Weights of a small GPT-style language model, trained from scratch on English Wikipedia.
Architecture: learned positions, biases.
Training: a variant of SOAP for these matrices, 261M tokens, 3980 steps.
Each number is 50 + 10 x the weight over its row's rms, rounded and kept within 0 to 99. Layers, rows and columns count from 0. The size before them is the row's rms in percent of the matrix's.

# layer 18 MLP up, 640x160, rms 0.209, rows 88-175, columns 0-79
101:48 52 41 42 55 46 43 51 52 28 62 45 46 52 61 34 54 58 61 32 62 66 50 46 58 47 47 33 37 46 58 37 63 51 42 46 49 24 57 51 55 54 37 47 45 33 62 59 48 56 75 44 56 48 47 62 58 55 54 48 49 46 46 44 39 59 53 67 51 68 57 60 74 49 47 62 49 42 51 45
096:64 49 35 45 68 40 45 57 59 44 51 60 53 63 43 46 60 51 49 52 51 51 53 55 48 59 64 54 37 57 59 39 66 45 32 55 66 36 59 38 48 45 48 40 61 53 69 45 43 54 49 40 54 64 69 35 42 64 42 42 42 70 71 59 54 43 45 86 49 60 48 70 43 67 50 44 42 45 40 50
111:40 48 56 39 54 53 56 43 34 55 51 48 59 59 35 48 59 42 42 49 71 44 29 59 46 47 46 34 58 43 57 34 33 53 47 44 67 41 47 46 51 55 62 52 63 54 44 49 66 39 63 60 51 66 36 42 62 64 45 58 51 54 41 55 49 29 79 46 37 56 45 43 60 31 54 49 49 57 53 38
094:58 47 49 42 43 41 60 52 54 50 57 23 61 45 73 49 50 62 49 63 54 46 47 43 47 53 49 51 49 58 43 60 48 51 66 45 40 46 47 42 46 51 44 53 42 43 38 61 35 46 37 49 57 33 68 49 63 41 49 59 70 51 38 54 42 63 54 38 33 48 42 50 49 55 58 51 57 46 32 57
097:39 47 48 45 53 43 57 38 56 41 54 43 56 60 22 55 42 50 55 49 50 50 42 41 55 42 59 40 44 56 43 54 41 50 28 42 57 61 62 52 29 46 61 53 38 61 42 52 49 30 50 53 54 47 56 58 46 57 52 67 33 52 56 45 48 29 56 43 48 59 50 42 56 47 56 49 64 51 73 42
110:39 39 63 68 49 44 53 44 52 29 57 57 60 45 61 46 47 33 47 41 43 49 51 55 62 45 48 39 28 63 34 35 38 36 30 61 61 39 45 54 64 56 30 42 65 33 58 67 40 64 41 55 63 58 48 48 64 34 56 47 31 53 52 38 44 59 51 41 53 44 57 50 58 26 67 56 46 48 43 56
092:44 44 47 29 49 57 58 35 47 35 52 51 59 63 51 57 52 48 56 49 55 59 52 40 64 58 76 57 52 59 46 51 64 36 38 52 49 59 55 41 40 50 44 46 52 60 57 51 64 37 52 34 64 49 35 36 29 49 47 54 43 54 54 56 33 39 56 57 38 45 54 42 42 52 52 35 60 50 49 34
103:60 50 52 59 52 50 71 50 52 47 43 65 60 46 57 53 39 41 49 63 52 31 42 56 44 60 40 68 57 38 42 36 65 58 57 52 54 46 58 51 43 36 45 46 56 70 39 39 41 55 53 79 55 45 54 51 49 52 56 61 53 38 55 43 55 47 47 42 52 58 47 58 43 55 38 45 24 54 35 57
104:48 70 60 51 44 54 59 46 50 48 62 55 47 55 61 42 40 41 39 51 36 48 47 48 38 48 62 60 65 35 55 45 39 31 65 45 57 58 49 43 43 58 38 54 48 63 58 40 43 55 48 45 60 33 38 47 51 63 56 54 48 52 47 49 43 47 54 51 40 65 56 43 48 61 51 41 58 62 51 42
108:59 43 57 42 49 51 48 38 49 54 51 62 58 50 47 53 43 76 53 39 49 47 44 35 36 55 46 52 35 51 65 72 64 64 59 66 41 54 56 39 52 53 45 46 59 33 58 81 56 57 59 65 35 38 59 58 58 47 52 52 47 47 51 46 25 59 46 63 40 39 60 52 40 69 57 54 63 48 45 37
093:36 58 39 46 49 65 52 71 40 39 37 69 33 64 57 60 52 34 60 44 69 56 39 46 61 50 73 51 54 60 43 50 47 53 29 52 71 47 55 66 43 67 57 61 67 60 49 28 50 49 54 45 32 30 50 49 48 45 33 63 43 42 50 60 51 58 57 48 48 45 52 54 53 48 52 49 52 69 52 46
103:41 46 60 64 34 49 54 72 61 40 75 52 44 56 61 40 47 54 50 39 41 42 38 36 66 66 39 52 56 51 45 27 48 38 56 53 54 49 51 49 40 42 59 49 52 47 44 29 50 40 55 47 45 35 57 44 60 68 61 37 43 48 54 46 50 40 58 42 60 70 44 49 55 56 49 58 40 55 55 51
097:63 45 37 62 39 43 58 26 64 39 48 37 49 49 38 64 58 60 46 49 36 47 48 58 41 47 45 57 55 34 45 51 49 45 60 52 33 57 36 58 61 25 79 26 38 58 43 27 60 62 60 51 46 58 57 55 54 57 61 67 39 56 58 53 43 61 47 43 41 52 60 45 68 60 63 35 63 54 47 47
105:51 34 61 58 47 73 41 45 63 46 65 68 46 48 42 40 58 48 33 56 41 54 47 56 65 39 56 55 50 48 68 38 23 57 43 50 40 33 39 65 37 68 42 58 56 48 39 40 44 53 55 58 41 64 40 60 47 45 41 46 55 60 56 53 42 51 58 61 37 51 53 55 56 51 60 53 56 45 41 51
096:51 44 58 57 48 55 53 47 58 45 55 51 42 46 63 44 45 72 49 46 47 31 58 53 48 34 54 46 38 48 44 53 59 43 56 25 39 41 37 41 54 37 50 42 61 53 50 39 59 43 36 48 30 50 51 65 51 63 67 54 61 59 46 36 53 46 61 43 39 42 63 64 51 70 49 46 47 46 51 51
089:62 40 58 48 47 53 41 53 53 38 48 68 57 65 52 54 50 65 49 60 35 50 59 53 42 58 52 47 68 56 34 52 30 52 55 55 50 44 41 57 56 61 49 23 65 60 40 47 50 44 41 59 55 71 62 47 68 44 49 61 47 65 49 54 52 64 55 31 38 77 44 58 65 46 43 61 36 49 48 46
096:54 42 36 63 61 40 54 63 66 62 57 36 32 44 57 35 58 49 59 68 45 53 44 46 51 31 55 51 51 51 47 50 41 40 47 30 41 53 59 50 40 60 38 45 68 54 50 47 53 37 46 50 59 61 62 41 60 44 67 30 55 65 29 42 58 49 56 44 74 37 41 47 48 46 58 57 58 40 54 50
106:49 53 57 54 60 45 59 49 43 42 59 60 39 46 50 57 41 52 26 69 52 35 47 38 43 42 55 52 35 41 50 68 41 54 41 73 66 40 38 58 65 58 47 58 61 58 55 50 38 46 65 58 51 53 47 26 43 58 51 40 61 25 69 36 46 48 54 47 37 61 47 43 42 43 50 57 75 44 52 57
112:40 44 55 46 53 56 50 52 41 71 32 47 60 50 36 44 58 27 47 58 40 50 53 43 40 54 45 43 61 68 43 55 58 40 56 60 56 58 38 50 41 51 63 36 47 62 35 26 55 46 70 30 37 39 53 55 57 32 47 42 57 44 55 36 49 53 66 64 45 81 46 56 53 42 40 48 55 49 45 51
103:48 50 45 55 48 51 37 54 53 57 35 54 49 59 51 34 45 57 59 52 50 34 51 44 40 52 38 60 53 55 59 47 56 53 63 52 42 69 64 59 66 61 50 40 59 37 62 49 47 58 39 58 39 45 54 42 46 57 27 29 36 37 44 53 55 45 43 61 50 66 52 59 61 40 54 39 51 30 24 61
102:59 55 43 41 68 70 62 48 53 62 38 55 48 63 37 50 59 56 61 47 47 55 64 45 43 71 79 59 33 52 46 66 57 63 59 55 70 39 63 51 66 59 58 50 47 48 49 55 47 44 49 45 53 50 48 45 44 51 39 61 61 47 44 52 52 50 57 55 45 59 70 42 49 23 41 31 51 26 54 60
089:53 42 47 43 48 33 57 62 47 50 59 59 43 59 56 53 50 42 35 65 59 59 48 52 57 41 63 55 59 43 59 59 37 57 45 66 41 47 50 38 53 43 47 73 56 54 55 54 48 32 47 59 71 47 71 63 60 38 46 49 48 51 50 56 50 44 34 54 45 47 53 46 40 31 59 56 48 55 43 63
097:51 50 52 66 28 40 40 37 47 63 68 52 53 44 45 69 44 44 38 41 51 55 71 48 55 43 61 57 51 51 61 48 50 39 55 40 45 35 53 68 55 48 54 58 37 56 39 53 52 42 27 66 55 45 60 37 56 71 67 59 48 58 49 57 47 53 48 47 38 42 45 37 61 50 40 44 57 45 41 63
110:32 49 59 55 63 55 36 61 40 48 66 49 37 46 52 45 53 63 64 54 46 38 66 52 63 54 58 33 51 55 60 48 41 42 45 47 47 57 42 37 45 46 48 44 42 55 67 57 44 49 57 61 54 44 64 44 53 35 65 67 49 58 48 62 29 34 53 31 42 65 61 63 58 60 70 55 52 43 56 49
095:49 51 41 51 40 31 29 58 51 42 23 58 52 44 52 58 60 53 56 36 38 51 56 40 70 62 46 44 65 49 51 48 53 64 60 50 47 40 45 38 53 47 42 39 52 45 32 47 37 42 63 40 53 47 66 67 52 58 46 46 49 50 47 75 64 50 47 57 51 43 46 54 68 55 46 47 52 57 60 56
091:51 55 58 62 54 47 43 56 57 44 25 48 44 44 51 50 48 49 52 47 54 77 51 52 48 56 45 30 47 45 56 64 45 44 47 42 47 51 29 51 56 66 42 48 43 33 55 65 63 52 67 40 68 54 44 47 52 58 48 59 24 46 48 42 37 53 63 50 52 66 41 41 50 52 56 61 66 57 56 45
104:46 59 55 46 64 41 56 62 51 41 48 49 43 49 56 38 54 52 46 57 58 39 39 71 61 45 44 40 61 33 51 48 61 55 51 46 37 69 44 36 57 48 43 40 56 35 51 36 42 67 59 65 49 66 31 35 42 26 34 49 42 44 38 59 49 63 58 66 34 64 63 52 68 48 56 42 65 32 40 38
086:53 47 46 35 48 56 38 61 61 42 66 59 44 39 41 62 52 38 52 63 61 38 42 57 59 50 48 47 48 44 65 45 27 37 43 43 42 52 43 53 53 43 40 41 40 42 69 63 58 50 32 41 23 72 49 41 49 52 62 45 56 49 44 64 44 54 30 57 49 47 46 51 45 54 59 45 53 49 64 64
097:70 57 39 51 65 50 42 58 67 48 45 49 43 42 33 43 56 40 51 65 56 47 42 58 46 39 54 47 53 41 81 45 52 62 34 62 51 55 47 50 35 50 71 48 58 60 66 50 59 53 35 43 53 48 45 55 45 62 52 65 42 51 58 35 43 45 52 43 40 69 68 55 58 45 43 38 50 44 46 60
099:62 36 54 60 47 38 40 49 21 48 54 47 38 39 44 69 33 45 42 48 57 56 56 52 54 66 54 46 43 53 51 62 52 44 59 55 43 50 38 35 36 32 45 60 53 52 60 49 51 58 49 42 40 63 34 59 58 31 44 46 49 55 51 45 51 56 58 52 52 64 63 53 70 65 29 41 55 56 50 43
101:68 43 50 44 42 42 43 44 65 53 52 73 51 50 22 41 56 42 49 51 53 50 43 50 38 53 40 53 54 52 62 40 51 53 70 49 37 32 48 48 57 61 50 60 42 34 50 48 38 60 51 42 49 58 61 53 28 62 61 51 53 36 63 56 47 40 49 57 72 51 49 72 54 39 53 42 66 41 63 53
102:59 58 50 50 50 38 49 62 41 47 37 39 51 55 49 42 64 67 57 69 41 57 47 48 45 62 35 60 44 39 59 38 49 44 56 48 48 51 39 54 46 30 34 41 41 48 33 36 33 49 40 48 39 44 50 52 50 46 69 71 46 54 64 54 62 54 57 56 30 42 60 45 57 51 61 52 70 50 66 61
093:44 49 36 37 65 58 43 52 50 56 46 51 63 34 64 47 44 48 59 43 61 40 63 63 51 53 38 52 60 25 51 36 40 61 52 37 35 41 36 48 82 32 60 43 57 65 35 42 34 48 35 39 45 51 68 50 57 54 61 58 60 48 56 51 64 45 49 44 57 61 53 33 40 48 50 57 59 30 68 43
097:19 44 47 63 61 57 62 58 36 51 63 52 55 48 58 44 50 60 39 58 52 56 63 42 41 46 63 42 42 41 52 41 56 58 32 55 35 62 65 63 59 52 44 44 56 66 62 49 51 50 53 41 50 45 39 60 46 56 45 36 35 60 54 39 44 37 46 45 34 46 68 61 47 49 44 48 42 31 60 41
099:48 49 69 57 45 51 54 46 58 55 52 47 60 59 60 49 60 53 64 65 39 37 47 48 59 57 58 44 56 51 49 44 46 43 66 39 39 47 53 55 40 33 41 41 41 44 45 47 53 58 59 55 61 35 61 42 59 59 54 51 47 36 34 43 36 47 52 53 41 32 51 51 36 84 55 51 62 58 41 49
095:44 45 53 64 44 47 46 50 49 45 34 39 52 48 35 73 40 50 39 60 63 43 52 37 57 72 41 44 56 59 66 54 47 60 66 52 61 50 44 77 35 59 44 51 56 40 49 39 55 53 72 60 75 61 49 44 58 49 66 61 44 46 45 37 40 50 40 51 66 54 51 51 52 66 54 54 49 46 46 55
096:52 47 56 55 35 47 40 61 54 39 38 53 59 67 71 47 49 35 60 41 37 55 49 39 61 65 36 47 61 56 52 34 39 56 43 63 42 68 34 52 37 21 56 60 46 59 30 63 41 45 45 35 42 42 50 41 69 57 42 63 70 48 43 44 57 53 58 48 34 36 50 56 49 49 53 48 60 56 50 63
087:35 61 68 51 60 51 52 50 37 47 64 35 56 53 39 40 54 51 54 54 52 59 37 47 40 63 38 69 53 56 46 68 61 50 35 33 43 54 47 32 43 49 58 58 49 50 32 66 55 38 44 53 54 59 49 36 38 68 59 39 55 58 39 62 56 43 35 68 56 53 57 42 49 36 68 57 40 32 69 52
113:43 30 42 48 47 56 56 51 45 57 40 44 38 47 44 45 49 35 46 59 49 42 49 30 45 54 47 67 35 39 68 54 52 41 42 39 54 34 73 63 43 34 46 56 55 42 30 56 57 36 48 57 49 54 64 28 58 56 62 54 62 38 44 32 44 46 37 75 39 55 59 43 53 42 47 53 38 52 58 68
092:60 52 58 62 49 39 35 30 39 49 44 56 36 64 43 52 32 47 43 40 61 43 37 64 33 61 39 52 47 54 44 65 65 43 51 46 53 43 53 39 57 45 55 43 57 26 59 51 46 56 64 39 43 60 62 52 68 52 51 67 40 53 44 44 56 44 60 56 45 52 39 59 60 51 49 45 37 58 58 38
107:42 31 53 55 46 64 52 47 48 60 39 48 49 37 54 54 27 41 49 52 52 29 54 55 58 53 49 45 63 53 50 46 55 38 43 50 42 58 51 41 44 39 35 45 66 50 36 51 49 48 67 50 49 40 67 56 56 49 58 37 49 52 54 46 57 57 53 50 50 45 58 59 39 46 48 51 48 63 21 55
109:42 40 55 41 47 63 46 49 67 52 33 51 67 43 40 42 57 60 54 46 53 49 53 53 64 40 48 37 48 38 56 56 52 62 54 41 65 62 46 59 54 44 52 39 40 52 48 54 49 23 44 58 22 36 46 56 36 54 43 47 49 54 55 40 45 58 48 64 53 58 35 59 51 54 56 52 61 50 40 51
098:65 70 46 57 48 52 56 50 56 35 50 41 49 51 23 56 45 38 73 44 50 49 27 45 44 73 54 31 33 49 58 45 44 47 54 45 33 65 46 33 65 38 52 48 37 49 34 49 50 50 40 41 74 45 51 53 39 59 60 56 42 47 64 59 39 48 67 47 46 48 42 48 51 59 58 53 63 48 44 68
101:26 59 60 39 77 45 52 35 55 48 53 33 64 43 60 46 36 43 53 57 56 60 57 63 72 42 67 41 40 48 44 47 67 40 38 49 43 54 47 34 49 69 57 55 50 41 51 45 53 46 36 45 62 43 58 51 52 57 55 40 58 49 69 38 67 38 57 45 60 56 50 53 60 58 54 48 53 40 37 51
099:53 52 65 61 66 34 58 59 61 35 61 45 53 44 59 49 55 55 51 60 43 50 51 43 55 58 48 48 39 49 49 40 60 47 58 56 60 61 52 60 58 52 34 51 60 50 46 47 36 45 65 61 63 49 53 53 59 38 46 40 50 42 48 45 41 52 51 56 44 50 53 36 39 57 49 60 65 33 40 66
103:65 57 56 65 43 55 60 49 53 57 60 51 41 48 48 47 40 45 48 44 45 45 43 51 42 67 38 30 42 51 60 66 60 44 50 50 53 43 56 51 69 63 36 54 70 65 47 61 42 69 42 59 53 48 42 64 59 25 42 45 32 49 54 36 58 42 49 53 21 70 42 38 56 42 52 48 35 60 54 59
100:35 52 52 51 63 46 50 60 48 48 49 40 44 49 61 35 55 53 60 57 45 41 43 41 82 60 43 44 61 59 38 54 30 49 37 37 35 58 46 56 45 62 46 55 56 51 38 42 35 51 53 38 55 59 67 37 47 57 58 59 51 58 71 34 47 46 53 62 28 67 54 41 49 37 61 48 55 63 68 58
095:29 57 50 25 52 35 69 44 65 62 63 52 38 59 60 46 47 44 58 51 51 53 31 18 66 55 46 58 52 49 38 39 54 49 40 43 46 55 44 38 43 37 58 60 57 60 61 44 46 39 55 45 37 40 55 46 56 57 43 57 65 47 33 41 60 43 58 54 48 50 69 32 41 55 74 55 63 43 31 61
098:62 59 26 56 25 47 72 63 47 43 43 42 38 53 34 35 55 46 56 57 46 43 53 59 52 64 64 46 53 43 30 42 31 43 41 67 29 47 29 60 66 57 31 44 46 55 56 43 58 59 61 45 47 48 56 38 59 51 69 55 50 64 59 53 56 66 56 61 58 60 42 55 57 38 60 39 58 53 62 42
094:76 56 43 42 51 58 57 39 41 56 41 50 43 48 48 57 45 72 52 53 62 40 48 54 42 40 40 58 51 52 46 40 51 50 36 68 47 42 54 40 57 45 44 49 44 49 42 59 43 55 48 63 51 41 51 40 56 55 68 73 35 59 43 50 43 56 68 61 59 61 28 46 53 45 55 60 43 80 46 43
106:46 34 67 51 38 55 50 56 51 47 56 45 48 38 59 38 53 40 52 53 52 46 39 62 47 51 42 50 57 57 51 44 53 48 60 49 55 54 60 71 60 63 65 50 59 50 66 58 43 41 51 41 39 39 49 48 68 36 57 45 59 44 49 43 56 48 30 52 46 31 62 42 58 67 60 46 54 57 33 55
105:52 46 63 40 46 62 62 66 39 52 55 61 51 57 64 54 49 53 56 43 60 64 53 51 42 65 54 62 58 50 73 55 20 48 56 52 39 51 43 56 47 55 31 59 59 41 40 55 41 57 51 53 47 59 52 56 45 44 65 58 38 41 53 31 52 45 51 33 44 46 54 50 45 67 35 50 41 39 59 49
116:44 52 56 39 39 68 51 45 39 46 43 48 71 64 50 63 39 42 33 50 55 45 46 40 54 60 35 45 46 43 45 55 40 55 56 55 47 50 70 68 30 52 52 46 36 48 59 46 59 44 26 46 60 50 48 52 57 36 51 44 58 52 44 45 53 72 47 55 45 47 42 57 48 69 62 37 55 58 38 60
114:46 24 55 45 50 42 65 51 58 44 48 50 55 61 58 51 39 48 36 30 37 49 59 27 61 33 59 53 54 39 76 50 55 48 60 56 59 66 44 63 55 42 52 46 53 49 50 61 51 47 55 54 48 52 53 42 58 50 45 46 45 54 37 64 34 46 61 53 58 48 42 59 64 45 52 57 55 42 48 48
101:48 59 53 49 48 47 40 41 49 39 65 54 56 45 55 34 47 60 49 50 28 50 44 53 35 54 39 35 33 33 49 40 36 44 37 44 28 38 54 65 39 66 53 47 52 45 42 51 40 60 59 41 38 62 53 60 48 34 55 59 41 51 55 69 30 55 46 59 52 42 62 57 51 47 63 53 46 45 47 39
097:44 44 52 51 40 60 71 59 49 65 63 43 48 46 47 41 51 32 50 40 61 52 41 54 53 55 51 41 47 51 57 44 34 65 47 57 59 52 64 49 54 51 50 56 69 55 60 45 53 54 55 66 32 44 61 54 46 36 30 45 42 53 74 50 58 42 21 44 48 41 53 46 65 51 57 58 61 64 45 69
098:62 39 52 61 41 47 57 42 62 43 43 51 58 42 29 50 48 52 36 40 49 46 63 55 48 40 50 73 39 47 67 38 58 44 60 36 60 60 38 59 56 49 45 52 63 34 43 67 56 51 54 54 55 64 66 47 53 50 49 20 50 47 49 52 52 42 40 64 47 59 37 55 61 51 46 47 46 43 57 50
098:46 52 40 58 47 55 46 35 43 55 68 34 61 45 67 55 53 42 44 43 65 56 52 38 63 47 33 57 57 40 58 45 41 46 40 60 31 33 41 54 32 61 62 50 69 63 48 50 51 58 77 33 43 41 57 64 53 45 20 43 43 49 64 58 60 51 40 40 44 44 56 43 62 55 53 51 62 59 58 37
106:43 33 51 34 41 47 48 42 48 60 37 42 66 53 35 53 52 53 61 64 50 23 54 56 56 24 45 31 73 57 62 54 71 43 49 67 38 45 51 66 56 55 60 40 45 67 44 38 55 48 54 54 44 52 45 41 36 54 55 60 50 56 50 61 61 42 47 57 45 49 82 41 66 43 56 51 46 66 61 56
089:57 55 52 48 64 49 51 49 33 46 37 47 49 44 55 46 50 53 35 50 63 42 57 61 44 49 67 34 60 75 64 61 43 44 45 55 30 71 47 33 57 54 64 49 50 64 57 24 55 50 46 64 48 36 72 40 33 42 42 71 33 59 58 44 45 56 41 47 54 49 35 45 50 37 46 50 28 58 46 59
104:59 59 56 46 56 38 47 50 49 60 47 52 42 40 40 81 47 64 59 34 60 32 61 38 60 48 61 53 39 58 60 47 48 36 60 37 47 60 45 48 32 59 65 53 53 47 72 47 57 61 43 54 35 56 67 52 62 55 38 45 45 57 36 46 61 52 71 55 34 52 38 61 54 59 58 68 39 48 38 29
099:37 58 35 53 45 61 48 42 53 45 64 26 29 55 40 29 56 48 37 53 49 56 57 60 20 49 42 55 52 42 49 48 52 56 65 54 45 48 27 49 58 58 47 46 63 64 54 49 49 24 52 53 53 55 47 65 56 47 37 68 58 52 42 41 52 59 36 71 45 58 42 53 61 41 55 35 32 33 42 54
109:68 39 52 29 49 63 48 57 60 46 46 46 53 81 60 58 55 47 50 47 50 36 28 52 45 39 41 50 50 46 45 59 49 52 62 52 41 47 43 59 57 49 41 52 59 42 42 48 37 55 44 45 48 50 60 44 53 40 28 36 47 55 60 42 63 52 43 55 55 46 56 52 55 54 57 54 72 35 48 35
097:54 52 59 28 46 52 38 47 57 42 37 25 51 48 50 44 60 44 45 36 52 49 60 46 44 52 53 52 36 56 67 54 39 40 44 55 56 43 45 51 40 46 56 59 56 70 43 53 43 47 32 35 37 50 55 48 53 49 48 61 51 47 75 78 31 52 48 37 51 47 45 49 33 66 49 58 58 70 49 47
095:45 37 50 56 37 46 53 49 44 45 60 41 47 44 56 54 40 37 37 62 43 37 56 42 31 54 57 43 53 45 59 67 58 48 40 57 55 54 36 60 46 40 70 71 68 49 70 41 49 63 36 60 63 57 45 33 68 48 73 43 55 52 47 43 46 53 46 73 34 35 61 40 42 40 43 44 36 57 46 45
098:74 54 60 44 42 69 50 61 58 54 65 61 46 45 44 36 50 51 47 57 62 50 54 61 57 59 42 32 36 57 56 56 40 50 54 37 44 46 47 59 29 60 53 48 54 40 46 59 37 53 57 61 56 48 40 55 56 48 68 44 48 41 63 51 34 44 69 64 36 56 47 17 36 52 60 36 49 49 47 44
074:59 57 59 50 39 52 58 44 43 50 66 71 52 67 52 62 53 66 38 47 50 55 53 25 45 45 54 48 56 47 55 57 44 48 63 74 55 41 65 69 56 62 44 55 51 45 36 55 46 30 43 57 60 51 59 71 63 50 52 60 50 58 60 53 58 40 77 40 43 54 61 59 51 56 63 46 67 46 43 55
100:61 43 36 35 57 43 34 61 36 56 43 36 45 59 40 34 45 62 54 63 46 51 52 47 52 70 55 49 53 50 50 33 39 53 53 57 59 51 54 57 47 29 79 51 61 46 56 32 56 37 50 44 57 50 57 63 54 44 52 43 33 55 49 56 35 41 57 44 41 52 36 43 31 36 58 44 44 47 48 46
098:54 52 42 46 40 53 55 54 51 51 45 54 73 46 36 39 36 58 47 40 75 53 52 46 39 47 57 46 68 54 54 41 66 53 56 27 44 52 59 49 41 38 52 60 56 56 35 38 59 41 46 58 63 63 55 39 42 51 62 49 68 55 37 57 50 54 59 50 64 56 40 69 60 56 42 59 57 48 42 47
105:50 47 51 53 32 39 40 54 54 31 29 55 41 69 42 53 50 44 64 60 45 49 50 45 33 63 56 41 62 47 45 37 38 56 50 47 63 50 58 63 42 55 38 52 50 71 52 30 48 36 46 43 53 48 72 54 47 41 32 57 58 50 48 48 39 50 28 61 51 56 49 53 66 56 54 50 39 57 47 48
099:56 33 51 57 33 60 50 55 43 35 61 60 73 51 73 50 58 55 59 39 44 60 54 42 58 53 34 44 36 42 42 45 47 50 64 50 46 55 39 55 44 55 66 47 54 45 45 43 58 42 60 47 41 55 56 57 49 52 56 52 48 54 48 45 56 48 45 35 57 59 39 40 55 74 45 35 45 50 45 57
103:27 47 50 47 43 44 60 73 53 60 55 56 41 55 33 49 44 31 53 45 51 46 53 44 52 46 58 25 57 58 51 49 31 53 48 49 41 52 40 51 50 51 45 56 46 62 60 41 39 51 49 47 66 30 69 56 59 75 61 58 39 55 50 52 39 44 65 54 41 48 63 47 65 54 52 46 72 40 44 55
099:55 54 57 50 53 53 55 58 50 28 62 54 60 41 38 64 68 42 30 75 47 45 56 58 55 36 56 42 60 42 57 58 44 47 60 60 42 41 49 51 38 42 63 39 54 44 50 60 48 46 64 50 32 53 47 44 41 76 48 55 39 38 56 53 63 48 37 42 64 45 46 41 49 65 41 51 52 63 66 53
105:60 34 49 51 48 46 62 62 46 59 55 49 33 53 52 43 41 49 57 49 55 64 57 35 52 41 63 46 59 53 35 34 58 55 47 38 42 46 44 57 30 34 39 46 56 48 56 61 60 50 69 50 58 68 62 47 43 46 73 58 35 64 48 37 51 61 52 39 40 53 54 37 45 48 34 50 50 50 55 45
090:51 44 51 59 59 33 46 37 59 54 36 40 40 53 74 62 37 44 23 74 49 56 57 47 42 50 61 43 66 34 43 48 56 46 55 59 62 66 43 55 56 57 48 30 57 37 49 58 69 54 51 46 60 47 47 45 48 42 59 43 42 61 36 53 28 37 45 79 65 32 53 42 30 53 74 50 44 55 48 68
098:63 51 65 63 40 44 60 55 34 53 56 63 29 56 56 37 36 44 49 59 56 36 49 55 44 43 55 72 48 62 46 54 45 49 40 39 57 61 45 36 37 40 57 44 54 51 49 36 36 35 61 45 54 50 58 67 52 49 36 60 59 44 32 44 67 62 51 60 40 43 71 48 44 43 59 41 43 45 71 47
099:57 57 48 49 65 47 44 52 49 78 31 39 44 33 48 54 54 50 52 54 40 28 55 58 45 48 61 47 56 55 54 35 45 34 47 62 67 32 53 53 53 53 57 46 55 30 51 50 53 40 53 44 43 47 64 43 46 68 43 30 51 54 56 35 45 64 64 68 62 48 55 70 61 69 58 54 56 40 39 44
113:48 52 45 52 56 49 57 52 64 53 32 48 37 41 69 71 55 52 53 42 56 52 40 49 41 50 40 67 59 45 59 54 35 37 59 60 40 53 53 59 46 39 60 42 51 54 60 44 71 44 47 46 38 49 51 34 53 66 64 25 44 67 59 51 54 44 47 57 53 49 51 57 45 53 51 59 32 30 40 44
100:66 44 54 44 58 57 56 37 61 71 48 38 51 46 47 53 57 64 43 37 40 38 45 49 53 38 56 51 31 58 48 58 66 42 45 23 56 33 60 64 46 45 43 60 60 53 45 50 68 49 38 40 29 61 54 52 42 55 53 47 26 47 41 75 43 43 50 38 36 58 64 35 46 62 59 56 65 42 46 57
089:41 47 50 51 47 35 40 36 26 66 56 24 36 54 49 53 43 57 53 66 46 45 49 54 44 44 47 44 42 51 45 60 50 31 51 73 38 58 54 63 42 63 60 52 40 45 45 45 40 58 40 45 61 72 44 51 47 55 68 44 34 58 53 39 43 31 58 85 54 46 51 49 45 54 27 46 42 35 46 60
104:56 43 31 41 42 50 53 47 46 50 40 59 61 70 50 72 55 47 52 52 55 41 24 58 49 48 61 67 43 56 31 57 54 58 57 63 52 56 50 44 62 37 42 57 43 35 58 40 57 43 54 44 60 45 64 41 59 47 53 40 47 45 49 29 60 52 49 47 38 44 42 58 47 37 63 53 44 44 57 65
087:51 41 57 38 53 46 47 47 52 33 60 38 63 33 63 57 41 58 69 50 54 34 47 61 40 66 56 56 50 53 38 46 34 40 61 47 36 21 50 53 44 62 46 46 54 69 54 45 59 62 54 45 57 47 47 53 46 72 47 37 56 59 43 49 49 69 60 58 55 70 50 49 67 53 65 57 70 58 59 55
089:53 38 48 45 38 57 57 56 34 48 50 44 49 59 60 78 52 51 30 57 47 57 41 40 48 62 56 20 35 52 56 77 51 56 46 56 52 43 40 54 63 48 66 38 63 55 39 50 58 56 59 46 59 48 42 67 38 51 36 62 23 46 61 31 52 44 55 60 42 42 46 37 54 44 64 53 53 46 44 49
089:51 60 60 55 53 55 38 49 48 47 55 44 51 39 42 45 57 26 35 63 44 51 51 55 59 32 40 38 52 52 34 31 29 54 46 56 33 45 48 39 47 16 59 54 53 45 63 55 52 48 35 55 64 46 63 60 48 49 55 49 57 39 28 38 55 61 48 52 48 63 57 54 47 50 56 32 40 44 62 54
112:50 33 50 60 50 31 43 56 52 45 34 53 48 54 42 60 66 41 59 41 58 37 63 35 50 31 46 47 60 34 34 49 44 55 42 58 49 54 25 52 69 52 42 54 48 70 31 52 43 46 52 61 45 39 50 44 50 39 59 62 55 54 48 50 50 58 62 62 53 54 75 54 69 61 60 47 59 43 39 47
109:36 59 64 54 58 36 52 44 38 35 45 58 79 63 52 57 43 45 51 18 59 52 47 50 56 53 42 54 69 66 48 51 36 44 45 58 48 44 36 55 40 76 45 50 41 47 52 49 56 51 53 67 63 72 46 51 40 51 47 70 55 49 41 44 32 43 39 41 42 58 50 54 51 37 56 45 41 54 52 66
090:39 51 51 66 51 42 49 53 56 78 56 44 54 56 44 34 53 52 59 63 68 47 39 41 46 53 46 58 66 40 37 46 36 46 60 57 51 54 64 51 55 50 43 57 39 40 47 46 40 33 40 64 57 52 52 59 44 40 43 58 47 54 65 25 62 36 58 38 41 37 54 49 43 33 56 54 42 48 48 57
110:42 61 41 55 55 37 45 35 43 48 48 55 54 70 48 72 46 51 41 36 48 50 46 75 67 40 50 52 49 30 44 53 33 51 45 63 54 44 36 46 48 55 35 54 37 46 71 35 34 51 48 42 64 65 44 52 52 49 36 53 51 71 58 40 54 33 55 40 32 43 36 49 59 59 48 58 48 34 51 45